Each number is 500 + 25 x the weight over its row's rms, rounded and kept within 0 to 999. Layers, rows and columns count from 0. Numbers have three digits each. The size before them is the row's rms in percent of the matrix's.

# q: layer 6 attention query, 128x128, rms 0.13, rows 0-20,32-52,64-84,96-116, columns 0-127
# k: layer 6 attention key, 32x128, rms 0.124, rows 0-20, columns 0-127
q0 070:537520533505510534501493491494516530530457511493520467482489493502496472505488476490495548518478523499523478503518514479497533518484483464513494491506530450469561503502512488522512484524480505517530483492524514522521531470522475517509488546468505479522515510515458517475545502512507522523521489512457454474539496492528536490455482523528501508488518479489448535562531484519510421486534
q32 041:523442518488484522511488478495516487522464519504548439484495485478452484511495461471484453468509514461540477495523517487455555504535488516510509509482521480509514496541522493502491465495488525569495486490475500496535513492514510552509501478459465504487519492476483502509520497451499479492543471500485552464529474470483498512487525532502474544458503500520497493529513517536490498483523
q64 116:495492497515496477491532482523478480519505466518560540470531536483481502500492530495530492518472537456499514546536527471483525541473494517461481502484535503500476490484521507478525469548484488463501495520480510519493541509553501505476537513479529500480483453522542480546499472565494500517492503522467484538502531494502494529483514484461498480502467467532517483488533508551503473512518
q96 049:493486516448525475482520482528508498507486485514549495497535510467445570524505494528531469481510499515580444505518504546520533537487515508472511483485521498523483470500478513503534475463526490504508500521500520522494464518540513532482505498498493503493523477509499541471546502484519491450445503481485536479487505481482515541511543516478486517498495482513506477457510503516501492475546
k0 068:501486458489502536541463519496491482521510521496505538514484525530500450488500492475558495480504518505487503527489544462515539522470471509497476492494545459510510485499531501460517484499460470484506500521478504509519503460469479587521487470483512552473496499501499497462497481530523524495492499525483515500505510501502465482512500489471490477535451520478502496562495520569544503508520
q1 058:521466499506452488528500475504539480480468470507481451519478517538529465523505458513502538494478505451507476494501514536505528507469483450493481505515519539541513503508559506496495447475502473506513494487515543521515505464515495486494509529484503462534492492478481521495533530481499515543460482513516445527507497468535483522475502470478483522511486472540473491537483467468540490478527
q33 045:508514505480554518504439506499519535447485534508477487545467487494504491542495499529522558494537520475473493510534487504489489457510520466534512515486505521526502508504560518500494528525504518486515438462465522486543502523505520504500472517521489489477488540502513492502514520507507553492461482472488479483476493481520520495495471480515480519510487426532470532533487524468508469491522
q65 165:518501510505489546526474444483527501510478525517478501486491480491538517509473460480482535513480480477505496482461498506506494494481474486529513542514524539517530496520521510562488507507504518507464510477508528532531479484448501528561481483491469510509504551474504498514520525458503534508550449476505445495507482504479516528521529491516514502459485540532481492556456487503521514465492
q97 049:492511533510510467495533493504541494518538492526517538469516481489486521489524475459472554481447504414512507494450543494482537487485502549492452501557494482492498467488499540489490495525518555468486530484526487524538513493497502460541502484478496475490539487516486468494480512480497506514566484474512511532502490493522483514483498507481492492484492501529510480531508483505523537493504
k1 048:558530508524446473484512488506533482533489485508512518509501471497506473534504492507538495564457463469506498510496488512520499501468497473516476495513537572483510502509498507517512467473478473531544484540499509494533495488500504569516501528461502473499507439503491477475495506528485509529486503495515474567534523529530488497481481479469491541479498479482482486508515458514528488507460
q2 045:546530520532526544519515537486489530508490523503478519458483520496542452493493507485497525503531556552485547498538496429464486491519500477530520473473525423478543460526512500519535496505484494491506499500506503499499518486503508526517458519472504507517522486508507528494500498506511469491499503501477502476544478482519517534508470511469537486514501546456468526475513522508503455490499
q34 056:503460491523480473482566497472484464539503454499517487506540521489507527474491504488472453483475477541528531492493519490495533556511511524494515475516472477491491518509482474473502474444514490498451548521549482520475521494491484497513472509474530485521499498511494511492460472481473436488491527548529498518511504502491503477510509527489528491518473540455512485449511461514492525501467
q66 129:499492511514518502500521523505443490517520495495525528491526525490479470491505518511543464493558510506466522526558491495485491518504529472479520445463476491465492497507498501452506494522493470507526522542497464488490529516543528510462506469488538526537474488502519519528462495542503482496483558557494525488535473512517500485512477507460506473526476515436528519467518513490503512541502
q98 054:517453502473500561486457496523483502504445488480505473477520512477488524508492523511521457500575533548534502522543468508491517518512504458509547470458532494511530482507525469504525498473484461528498500507510512483490497513520520536487483504517496519512503521461461569523506480495523480478485509523469509475485497477458513512555526541496510500511480509482484514468525523515471484516520
k2 079:485478499460526478519488521510457526459525461511564493477494536503485521532482507474522479500487555495544513517539543487488484494526522497488462490494480464550473496482515537478495545542487503470471494495512503526497512517501477501495499468492511518459494486518503476539471469496530475488524496517463523466485496488530476546472482486491501477538470454509524475499500556505480477462537
q3 053:519494498485457488500492481495494513549458500538512456509488501503476506509494511430519515496546532497527486505505507483490535533471495435532473502525492518505522475494484516485523454475507486488486484532549518506521515457507491510469508509472522528488526481504444543502531501493529496483523497533481509511542522468510543508465486551479487516481516445520482522489553499500469481502546
q35 054:497461525524480479494510491518492513509480533515524430462452504479490523515476506453515441486501489486556500459499516488445525505528520481498496492469491454515537491504492510475522503485475498522511472506511498481537506478496534530517505514417532508499533480480491501523486471478506457517507490490495547480499500473456524495521513553497489529474493480532502494500534508551481513494534
q67 147:482472517518473450500512489491488552532491530540570470459475479497533548529484514501529478496486462468517460473489495503470495523501476492502498497484514475510525457495465532503527525496473509498486486506496508495558482497507522521516543497440520478476511502513514486531496488495517513519560445493512527504482491520471518526448498482473497532453506481513525481513508520527489516471542
q99 045:484498527485507440504524478533542516506511516499528519503549508491480552504523502482516489475513536475548476484511522496538530504518538506475475480516482487538499436514461547461521490495503498507505493502517517514497481491525536462467519535482495495497550428506492500502486489515505495450534502487527520512493549461489491536445464540494483503475504467509521519481528497488511523505520
k3 069:504453498505506504552463510523479493479521514504485587452532505509463431490472504521486505503469508482473519497523491474529535512450506497517436488491506510490473522510517452504490474516504495466522504502462500523512522484513502493547538469486499531484501455542515501501529495501486501543501482503472515523541509480531478504480483471526472463530502524491502503514491528529552498502483
q4 060:504573496490467500491499518509467531518502501533515495494491483504503486490508531507458506476530500485472503492549483476506487460505491446547514481489474503473518534467493511489500465471543469466504481501526517496512504524500534582473484450488463504500502535471417519487465500519501495524493507509519468504512484493494503518533484509491492497519514490522518483461539539497459521521548
q36 076:498488519505512516532465516512509503468488551533484514478466470501498494527486487485507501478511478450491492455493525510462464474494467490529478499468446479469521513505501532502515547512491514511571467495457494467545488472484528505514523472473492498500519501495471503471500488517519518503528427495448487487522507463495488526506505498503483519497503460539548548520484559495468494483499
q68 109:485440487502487472531464449510522521521471484514455486495489480497554518555480514512482506509468482503533513465505485459497502528548475529487482530485472485512519509480436508503491551502546533473471439470481520484499473498469518462502506487507483510516539512502504479504545500502479458504519475475488513511496501543482505511487542490549498501474492495500517455487494507482477529465519
q100 067:506464489494537452492522508519509470521513536497470531521506483508512496502515469501516501477436472440474479484496521479510499511500512521489495512523473490532495489513461493452493511473534548459456456474497499518533517492565509510472514492497514498528534480521477462475505499513505487494494500447499533497508530503508506484469480515452449524503493473498524508506497458482560559490473
k4 085:489539478500479526512483516530514491521510482499508518533501506482543522486482509503492515533514483459474462518498511519522496556490491443506499546488537514517504499487473519495493473473509445488509527470511522508511515523477508534542497498512499518542480496513471499485511472537522556556483477495508481511537496494524495480527493436508547517487522443527484480503477495547497481545564
q5 071:488454518481513475532479513499474506503491491502471531475500517481503467496505540508532479485570543526470501509493485516453499528478508496509522524472470548515509483475509483495488558486526492497500493508510491491523479468538522451488478440475528539520530469524466526484481525492523463520515529534452554499475474468495526511485552514485500485462491465503516519469516517517501511519514
q37 095:497530471507491497473501531474519490520521468510467503539536506503525476489529502545513544530442491528463467526487514556520487497479476526521483488530501494485503485513547480542462483460524507452465529507516501514492519491500456484508493435527506480493491539538490515452500527513493506501501471513524476495481513508557446493491494451515501498508533516501510544485495492458502493475484
q69 100:542531516458470513493512495508525513489477552490475502486521479500495506506508489491535499514509496450510478477451479513504541498459505484513465527510521508518510484519509508536468479468480497523495512513523520537511513486466491545549453553468488528522510488505480463495515505461495518499529473465513513499489487456534470477489533533481452497470544507516486450505497468554545516467528
q101 069:493530493541509470497523521479533516493496532494490507499502499546503498493506475514490544534456486463465479469484480512474507448490489536523476536547491499494501511489474544485463527550476539483507514521488474500502501472499495473566495466526445494465475491498470468501484518511507542497535489469493513510518449525539493484482442484479511487500485490480506453547486513485540527504506
k5 117:423501467499497484488488511521483516495529488475467513487514526518489495469497500500431496461487486520480505500521485513524503518506531517484493516461517480476473520496466482503519507473534526480521518461496512518488524468535533452481535470519498496518513496513525534497535488523492478532469547466530496515527533510453559501533503475531504508540544554515482524505493542460489519529501
q6 061:517522508513469523470493515485462459508466493536487507528484512482535476490505521511495475484556493523480534495505503489444477471512518482527540460457501471465527538507532506473532431475516482457497500520485501474511528489509499522473487501523470532514507512495496547498493495505484490491439527522524457513505452449490501510517479517499440499520477522477523508497513470480474481493456
q38 095:494488536525477497489522504506490451489528494487485546490479504486525532487507488499498456459515460486533530473518495468477506496534495504477482480476470447488493542501525517428521512481448462513492519522477496486545514483487488461528509481474490512518479510491516470520454472523458517442492505524481517500483543434490494489500504534477492518531449475528516511501474491478487484497472
q70 107:476458519503517455543495499522461486494519477507482542528464519460512486494505492526524477488517504539507495457520451504516485490525542503500509478471477475502495507462470455470506556503513452492493522529472453456483520485517517442491481489518491495521496496512496508495481496513465477477491543498479513514485454485493488490500471499506488491541482461432533526450507478507475540497472
q102 081:522494500434537537508498521517509489500476493526505499485521519483487468501511465495535480487556536508459497504472445502523488483509506465541540528477492507517517500500522500532466468447517475536494523502491528476493517498503478554494455553548489482523518523491456534497519519480489481513511488484497456528518499454475506519494481502506474486523464503466498532460508455485543520513497
k6 103:479549524508451484474492469472491533524452511519503461486514519446448483509506532534483506491450529508503491500516513460498529468493487501504481499471522506483533480515550501535537459489505508493483467555486529508488518511526512509474489536481493480483537476505504502515491488487509425511524491523533481528513469502481561506484516535498498518472526522485478531487532535503494488478462
q7 059:544470495525478491493485496517462520495511505500514505506461488487513515509502548519510453495568517498476493517516496465488497550487488476507509518486495543519559491457503504489478517534526473500469493510485512476511505454512502469462522519469545577535505507496463498484505514514550512515508537510479492525484449458477536487498495512484515478485490450506486477465520467488494501539544
q39 098:487470501504498469491508495531513513479503558507480470440469489491504532492489495475504464493483454463514483455491451515429470473519511488514505487444510506520507508497462490485510540494465515491548475492499486494531478497493558507526531472462502511522518483474491508530504482496504485519519475504460552489519480499464535488511473543462468526475509451493518510481507525483470501510535
q71 120:505497529494478496500519421497478508493504477518516509507526511437491484504513482489545443486513514528516514451485485492495474495526528495470543490497508539508489461495472498480480526534525515498483499524506480482526505528528501449470495497546463512544535513496524485502508517511516486450534496457499503482477460502478534529477527484437510522468498477511533490444508488487484546506501
q103 093:485484494511475441500533477487486473519488486499503522492490504491527484518508474503549490486483484500494491456491500502493468476513523526479510483506498503523502521476493530432496504509535530464473460479469449479536523511522510455497536523511448484547522463505490490524500518518494511493492499459495536511511474472527502503456442503468515516499489472493542490496496434445538547512471
k7 102:501541501525495515519492535482526471534514526552505515501504496501538490543498506567508534542468470510479462507471501509532508514468481469503498446516490516508504486543518468487540493492548486495478488520482530517555504468504494487506503530438508514494478463505492530507492501526496551525523472469519454528505524487535478460502476463482510501483511495472466474498507458519524508509466
q8 065:495486498483513515539472497490473476473438535476535510477510509503487495478537490467528474486575504493489534470512468485503549534493502479508541461504501509539463525507481428506506522455464474540495513466515499514533494520514494485499501477474477470482472535514499494533513525499480534459499503480457523487470440512466538504511455501497462510494507473508495517506500515479505501489478
q40 112:490530498517463534515477484504500557508506497518526511483523494518531494541510515533515479546478510501510503540522563488517517501488426502485468497520478436485529495499528549509493502526502494503520518529496512478520500462498467512492515515463494512456497514493499480445489488512556535521533480498465467486499487470523462496498488465477531489522499491509473494564531548508514494468494
q72 098:513556485509517541509469535534473555493515509530498459513525504519481454502495457463510504503519480497496488572564522500539471485474518503530482491490527502508493491478489528482482498509485462492498505489489490485517518526487472528486454535511480475498514533493485465473517522492537468502498519527491505540495495530542460487514468499473480475522464458510484537550514486548506485518526
q104 076:504533535531494533564474503533529542460469525515510481461514510502491496522521491483482503526516550498537520526520518505489506522496481492493442500447471467528506498499468510540500519504487494564529523488512523489504495460451490516476494482481516506483482535486552507479497489459523485498502523523463509514446491523490506492517482485491529510535554511478481523537512528502470461492517
k8 111:463509497452539471457503520495527464469508532452490514483507511518505512497508527482465520493534497513471518473476492516448492464518518513455503524498501543492483524523454434506510512488499550529510501456530474516486505505538543455510535502488497494485500486509499487554518510491480511463465544477483492524510535512483525512519487473541525486512545522474481515495511530449511502507520
q9 077:477510503545480533476500516488509530470527502503477498519507506525529479523504471500484488510433491495507472495470563547527506495504479550498467530492481448476498489511506506518518517507455500491515499498478496504454462496482467537524477489528496469470459466514521481499481509481476505517491522487505476494532539547496439501525484464536535471534473553445486511520485491513473509511479
q41 133:496518535541485508514518539429521499497520484489485492545547501531498477498521486547527495522497509530480487518501522483499525505507472529450469480524458488479496504518548506503492485523510494505483543524517479493480489481486434482506479508518507469498477543519479483481466517486488557479511485513501496466469500480515483455473516464465532497510493554495520558499478478453539483508483
q73 118:489545533498519518507499511441506460477527491460473536514478546466458477455536503515453534505501505534529528488514475483511514502502525500510545508518463519503483512492508470489516482540513471502482531498492474504442505497491489470528469520513522523519468505484544509504488489497485493481437523544510481500519479446505480456526517519518518497512520512432498529503506497514513517503456
q105 106:462539501485481561493492498483470523480484473525520485498545505485499463490511449479454540537524516565485499516504496505526494510502481460526522515478551518508476502532549479536539504483506457513510496492499539502490496497458452510498461539517511450506498526504536517501507532457484506525529489493465458475514471506504471509513514479538531506499529520497514529484497508530506462490498
k9 111:510478472483486452500502496561437489498497492515476496519520502547533501491485477487525517509561486515507515517514529542492486526497465477457477525492505478505495516493433506482450511505442484501527547488534514494511498462466496507512521480478563509535466505491539498479508454473502497549484510508496471524487542510459511491509531498517528493524500520514488510505534478471511519534509
q10 079:494533499482499526475480484509504510480540501500431463531511498543487489474506485509462510505503522499511489549491498544505490507497523490481494486524499484473508505524477561471505476550474520511557497492490492557457554502501487540503480537513477521521507450522524500479475484466498474498495469503527532523534558518510510514493516512464538483506508534446531505525484494540505487468492
q42 127:464516476491461506510513515471549518492476455489459493509538541525528484482542525501460565506504510530459487536488494519522529523510478519474504529503511528530488467504488478536502514498483489523489496510549509514438489475502474507473483491470514452485509511548515523533502512475497536517496497530511499498508520570494497464505544441510499497493536505485526495450509490528486495508503
q74 117:509483496459524529508497524470494494463520490464479532544496491551513485497483528490490546549498490515491501522523504510525527506520472526493461541516461500479481508506508503500495483525470491465549500525502539514471512418447486511520494467481515536483502555506501483505510480504488516486485507527499486519515525500508455467538510500559526456502476502514497569512479530517494470489496
q106 134:500562488504514529484483476488503539458467494493514493505518523533551515465555466458445526493511525482433453510523510499556498492517493476497500507523464493545484510543498502497534564473480451540501477522504514510490493499459465482514472550488508499480459498539545494490503504503501552505519521496481503499506521519516491485509497464513518493508523479486493479499481503488504493478497
k10 098:497525522529475492480501480512497511543482502528519491482529480482495516545516475516489490489494503468483492512490512510508462511480484509508486427522468475497521517499545516516515547449556507502488510510488508498527509508542463458484515522529488468508499497541495503441474533506515560467544497509492538481500535490559458498489458499496501495478535541496528474507475497503550495467476
q11 093:513539489510514491512539527507509481568467497486486515476515500479513475486503492555446514482512496491459466472553477470452501488479484466515505502514505469460544504518504521505511474521503511504511474504530487512530529494504514482478508542487484504553512534496502518482526497495512501513530486510517493467549547437509533438456512514489452526485518495469484519524518484504537497508529
q43 085:486498473509472478479470495514478485501513478462469487526516532483491518495495494505485478503501534531501504518523501549520518531503485485504506486443518548507486528482479480481480518466508505506511514485508493520475506497514539516520492483478507510542470463502486541540471483472518426473496496503515546522523504562499515506490518502473489540486514546514498461431496505459439540548525
q75 088:467497484511481534467468488521510541470497482513465510473525521455484496518482537506518454479529525513506519504492489502497522522510498495471496516458470550508467502498500486520504530523515510486498496468522527490509520535465497479486484554511465548527486558511546491543521520467500438508477484493502484475467507520489532553536544502471477519517472516515515496450509505479450504528494
q107 109:546509521498498476439470550490507474517499530512509476533490518489502527492505529550541496489476456471491517521470466519491486497499496512500486500488493528445518467508500490513489498447461493471506498505486476483520535504536506532501484516505512518525512451472445536484530484505512472514495493529512490533464487517480570520459535561493484562490517498498484479468522485513500489490503
k11 112:549496523514467469507491470494496451534496479479476506480513487512509486456488464538509543456500494460501509512510507449548511518463471502528522492509522471503553497472526524504480440503454546476504458515488484507471480493523472519511507506503459516487509489526490473495500488532504521497530497470492484519490544475480492478462453524513488506506500516515490567495515513498557513471467
q12 088:509513500537496534511549524483540511510501484484494554464543522470511483530503505515476504495506475467465485489566506529493477486482459523501506500497443451462501527520512517536520482497504516495492487508504473475512468490507489497500517506504486487481503555521526534483537498473493524517484499508485470437557518486506469420502519457546470488481523531481480508498486483507524498522486
q44 093:504504509501492500480507530451510478526504478485522532520531527491485503477526477541502543512483513539486508530483501517535508501507493529505469453520486498488492492536531509515501467486536489456481550553528511509456527498485422464473480516532496470471511509522496515458471525534507518482536463511509515497488564506524489518494491464482532484474521548522512547495482476507531473494491
q76 094:513513455468510550488477522475488531503541520501503522513516517488461531456510522502491516512537537516494496545543500485509507494490451473479542513515486508487491512487487508493506468531463493514474533495483517488477490532487495491485486489472541532505453507498491517509467485516497486510446577564494482486529517478509497477533475525507550478545487518469487515522459502459464517530494
q108 111:450527517526471555509505503496515520503486502522512500514562521499477500508532532470455497500530518499484533557473500506544536505492469483483526515506502480461486503534509497539491527494447501503470529519533521482501494478476465459511496487517512514501507544512542525478507476466498524506499508548497463476470510492474498461483568498508522483491570520513485461489529499500479469495488
k12 119:496520531531446504515523508548517535509512462488486524449509470468509483530462516531517483523481477522509465490522461497508501527476491488496490513456479515478524493497499513516512450475536485474504451520503528523509486446510505486534536521454494503522532488522483545510513476511488502506522477465539478467572513458524500473505477489522469507469537517532471499466524491487504492512481
q13 067:526488516480506501480456480519468532509502494518512495487464499463486495486484506462553532495536508521526559515482461506538493504460501474523521461483531545535516515452513496512459519479543472502462509518516514466516482503518480488536497475487520516501509476491485525537504484484515497490481485539496488506473457533493529510495548462519507494457539479575506496460539509506501472517513
q45 144:506460488494473488473505465548495479478499487476481513524510485471499511511467536487471488479463449498482532460467479518505487536472548505484492481478504503506463497492489460506511508480478512481508489515468507495518486486524552438511515458499534529564441488516512515553526488502466492537483521525490480515496471519453533512510519503537522501501537488484502484459461474489458515517488
q77 093:487496551538482485480496469495492500522483501520523467485477512483514528514496507579521458507474481502520506471483459483530503514506496472471505427469520493490523472492458498483485500481516483490484483526470494488527474529554523504492535489486484475513513481510487500539529495512491510494547485470474441495505468550470529498478499483487499511477525481495521467461508531530455560506532
q109 129:529471512482506481501492503510502491547515492465477529488455469449483489495496520534547487490477480522537491489475447499467529487488540521486505500500524489461522504448516505510452442507512533444472504503516481512490475496526533495522557428511485503492529509500488515561520486547499474475461488512535510491513499514495489484484517475506439485497493518514478524500507489490493513534508
k13 114:523480548476452466502490479539470522514484484519515492476537456489477477535479492473555484480523513517529513486541533502481488490508470532496485482514468463505518521487508537524484495471500505492508494556496523469509489463505482501495516495481501481477492481554469514450458490469510490453512487530525533467554506475504491524469502510524488478495489545526526517498517523478545464467466
q14 120:495514516485487454494504495496513531460517494530490532529543503495491487545472525525455433500459480485496513518510521523497509508506453496483508500482442512475480426536507496490501516440480534488508533529513468511476507489511517504493534518497474484522474507537522482496483477530501553472500502531448490495508520486525483529493499502492556514502517528546490526473471502507504548468509
q46 106:509493544522516495535520485461486538524510511538498521480551476514487450497484471513507508511489509517530505514515529471503543502465475516505502489492449469459523475505518502489502521517514515524517530528494468499533478436475475435514489535500510525535504505533498491438496493494469501545523497523523460518525458468515499482453492489531530476519476524497498532543518489497511515487456
q78 105:509492543543513489549514427510488469523524488505466524517492480454517492479520507545506506457498512509481509492548477503509494497492517532475481477527495521498500488501512476481489503526512527463430477527486490502488507506542524456466539490502481499488527459490487504509467484486461539462477547462521476493484495495482521518455539497466498515519500495464508495448509518487498546493459
q110 116:494484529501519467495544473486541471569491487499487480502542507467458483498502467483510436487505480488475428499529514500488499503489458516542553528505496542493485463528476507499531558494527524524509483525490478556509501460543503548505471506476488502542478504508482521488474485466480511506502520519508496509517511536504532488476497506501503479489450488530502481494509479513489484483470
k14 104:508471474483482464457476488510497521468489464456481489499511544526508500525488511479488453512534498505492502519497495465480511502502499463454472499467526508491508450476489485497505509482460490500545520470533474547516545451506469506535521545513518498548505527529536468520517485465494498496543486501464516522448532503543496534511497474549512510506513511517507506552508518520539497489533
q15 107:516504516532506489524482494474469502506477467549492463481502516469519449503523530490525453486541525508501487518481554504455511494490501512529503462513468518496461490468473533521526548518503480519471515496518507486523530523463491529513523528535473502494439525527500507531488494475507506497494485492512549470484527547517493461514521440497486509476498515492541511468556548495483523522498
q47 095:532511507485519478484491500511497505454467471480516481506542520453478497512539485526468519477470524497494487526510469547516510514526522532520481446459494560505475502516511513517470555498498508517516514457508502524486499516512511501530524483497520473519460503516494569507469508524488457463508511548488543509481489558502516484474483494494519520504535546510494489439508511489465525511523
q79 088:499571515538492521541497500488485534472489523491506491517569492537522477507503489518518513508514535494465522533511500494537511508484476485472469521497489473450496487474459541536487513502510476529463531505515488529519481469467484547543511501483522540523500520502514491522509503494514519499523523538469486510550476524514505449485527494484534489492494534495465475527481525533552459495526
q111 115:541524490521544532524471493474496487472494473472509493470565503521511491471516525488477505520518538499480549527509515520511525495509482475508473489507483542479492498537483501522498553504437493516510501496522510500476501473458446477502510495449509542492518525503525542492500485501534505489507501567489527501484509506497489440494530484520540486488529523535504465470555522502517474483472
k15 102:513465478492529529516488480463508500508481500531499490483472512490518486507505524501506481478472522503552470481501538488440539461505498528535527480504496517477522471520511522508524511563464498539476492521534505490477519499464494491509508544515444535492468527476536476507449460507493486505516499509538478488484497483499496473503512506516513536514480508437536541523564536507460495492469
q16 112:493521486491510466496465482484507516489443534558503495469510547514471514494490467514501533514512497484499492485490518518481539432515488533503492496481511514475500513512498468505528550486445496505530461474463557511506514504511502500467489486485494488486508460503461505474475504520500483459555497444440485514532523489506523524522480526480544520479525463512515510502503550492462474504487
q48 100:499463490488543520460498473524495516491515497504482522489509478491476493465477517488457554508496509499438503494469474483501502482494532512521484523492586524513488478476514463533497505525545503529558475475502502536501497508500503480503465504482494516542513468500519505519510479503473455507540509489518473525503504533466550506495541475533478520485528525541481450466505493523485470525537
q80 081:499513491510540534508502477493499538517521492513517490466563467495497518497492489556473457492427475462532490477546514458506536522495479530479521477485498501497476473545465503519495489528532516454526482512483542498495487488493495488468489535464481484477521506474509480517472542459486481537511539475524532486491550470509482531494519471493479510488508483496479472536482496498500548478512
q112 129:500504480501515520462510477506537515531517472508518493480500516481470526498493499521486524497464483538455501521526505521473521481484490519495473500484505504469454540505511530483506555486475509466559514538508488460532485479530554485506512472469463532525488512482507493464495478508518470527480515510458522482485523494513463514428514491471507540490497498503489473482566539450460494517477
k16 106:529534502496478461527485499488480508501472493496490474498457538499463511540503507452513488498485540489487518476468529501465507531499472482521479512470485506530514515490534491462522602512460524482510489526486524494508500510508501485519527475477517541487451469526488495475500491501525510511510510505466515487489525437502492469514513564468503482501499468516488537485521509446477475487453
q17 118:511487469492555503447488496535533542510513545503522491523520453482519494549515530517511507505517489508509516510496501512502488547512478521504540498523570519523556493499536499520498535492478487524502486479495490467476471503567514465522510456485494510530498496485496492450498483463534478524483508512468498522556498485496523494490495556504516478497466500507462496534536526472519529475488
q49 100:502508523518500517524515508523547543515493482512528524495542482514466496496489557506505487513503490445517523503488523497558540529483520514540483503493484471496469466464461535523485485447453504530533523524490523486525483449486525560500556474529511514518520504490482505488549496518465504488506528514492502530498495491471501471492534488486508524498545468516507450489516538515503532511490
q81 090:520542503521507484547450472510561554546491550492506512472523467527483495518492510537487536519514462481516497503506522521537499511473496524530498508488508494525518473497522524544492500526513532542513489482498497490538497481485488513526511514531467471518545464455485519497512534455497525537534472459496509475478501511515502494462521561519526531482516488530522520495514525504537489468493
q113 141:482524530504522496484515473521511566489519480515531512502583477529517486537501531540493517494479492491507537503508519486544542540490493540490490491500496473544495466477527500523479516478472543497459536532500502450531480494505504468493530492494527494535511468506521453493494505470492482521513536517464522492490535481498497475436482511512499476486510539518464495458504518470498507490465
k17 112:507495507460514505499497462534451528450476499498536479498503484513506521503504483488514509501540535526528511520496490460487476513534467447428487482474493491502544540506465498518512510540492491483511472514530518492488484462498470503481515507426505495522500511479538460493465454500523485494470523504446460467521489483494504494509492530501448495521476520503472474504518525445485517475494
q18 124:487483492508511489480506500550488486454497518448477542515529448506525551489494508525463510509471520454498516443454532495482492509523493485484459502515467456487498483540467514501520512547497485506465481512505490513494530523537472465499480527504506534542444501520479478465500469533496484488522471487459488513502500460526530490462485499521522502537492483485504467539512465493524477474502
q50 081:479492489492538515511516480507476469437503514475488505519448526481510479485511503499498526480497493495499510530480458540514485480517514522449545516492545537500479511497491435542497542444439498511521528468497514503498465531508530474486543451511474529510456461513518522518514474489487534455481522484478499505498545496446527495508500508503499511471497505528501478489497522495494488504542
q82 088:453483522515496488460539528531521493511533571506487487538520506476457492475470530469481448497518479490466462519539510472507502518504462474499493520474524503506511517512481509461511505511509461511495452505501508505555489531508511465502491497489529504533508501502494449495547453515488492481502529504512519519538487486560505459510468511459473505514486472523475482474517487480540497511546
q114 105:488515526526481502512482481480506536459503545480521498523533466471495479474512485494502492512495480493482509468459502523489528501489475484473476512458492469523474443535476501521532467485468510487487494547496498539489485488516484461493472484505453509505539452520483542441475507531533462551491503495529519448531457525504554515534484519486484486525499505502476511529516538525494521511512
k18 094:525506483518516491483484505494474517445460459508478489521503448504547557473488526526481494521533519449518553484493522507454534480553527496477502527468443477463450517515516514487480461512458472503505493510491500489503525521474483501480479549509480513489480487480499487496486522504480502494485491513450467462484500479484504485492478449499502496493505497493522437524503459518493495481465
q19 111:527528527539543503519538494510512504496438485525549507566527528478519507514546480517510489524506510529523536543495478519537525485524501461535506477473481561506492468504501525503500516501464520534487495506534463494522478536525502523501492453520509492495550473457510561521481460497499492502488526520495505533511503497520530485470498467481519495552504505517481478485487524476517497514501
q51 100:526454542555548514505490481489462473502482534498518539530531501494492508470462481537494498495492518487489519521485488452514529495515460484461513456534534500463563531532514492495497498506541483502523503530479468468522518515528471475500482518513505482506482476516515488484467500498465499456518513493461495529504479474519486460496475496506533459481479534506514482499515537502548520481445
q83 085:528509459494517550442519457478504492501510467516531474493508502478518550529486534482542459550514499489518462489497535481463480520510458484483519489475522506508536469530476473489511504511524546504524498503511500505524499481494521497504512487446486530514491515506495492507530498555489518515562474475508540526514500550501528516530558469490500510480469492502502488482447494541511494499474
q115 130:518525506508548498503510488522482479472479518444544539502518469471541493492542515520465515510487467492458504509461505507488496516527522471484468470532529523561510509500486511471526551483522507523502466521526512503497515542511466481538522492470472493501497435510487491510501488469501463500527499486468505529467500511547498477526484510481488438462493472486506465492510532458512535493483
k19 102:502457529507535492506534506523477494478537524526519502473491517527510515492532470523500490484505490503474525484513473505494512464489515502512480511465512550567466489512515512504497535486457490521468481471489511523482551527530526507516517557513515490527546487484472489508492458463508534516456505480510495476481536495550520514455429485485487514541498512493484468508507491448536521494531
q20 111:452497518480508540464536490498502511488519474505540506452543500536507526537472509496482523507474490427509501520536473483529514474487498507529498505524453480503501529489519530518490509509491503500463494521474516500460489485506497526491518477466477507475476558485536459515503510508497455478490497555536517496528487472503488467482491492490509540503463501511494444469509531456498559491541
q52 103:513467470473505534486516475527499454491534463461482504492479517473494505522521473451482456471495498482506500537460458516485488538504555504531507512490471524513480502493483471466486538456455502517518486481499515507495514513474536489535488445513536522553480513479527492483503473501456498479495514533507530503475531507441554518501533515506501491519485525489489504526450472506496482533520
q84 080:477483489469483491444445513495522505504492445494482509472521523522477488525454503499465547516485510507542513493530457498519513458521502515477463491499485516513474499546515536475516505542507532493531443502511516484479525501479502510497510500476481514453456495503544483458521495477473528521532509503511512508518501520466483498478485468533501517521491518550506477494517550519478572482525
q116 126:523534508510544535502527483493518546491485490443496496512507484508457507517512475514489520512440502475542484508511513506527526549472500525531492501481480503530500514478496526542490498543490481512538498520519537506471478499526494530533542492482482492511437508501502489488496492510470512517551504484535481494528516476495488440451523461509445528520507519473464520490497531473487553491523
k20 105:513492516523512514495519497493486552460510493515551483495506499534509532565488548508534478503509536488518508496539528508494529464449476479555453494475503460515527489460497530496489531528502508489482501530475507499516450488478514497518519504460473539484483514443521487509478493524494457480491535524524524509471503493494481489506512525480532513529464528511484493486531548453506517488547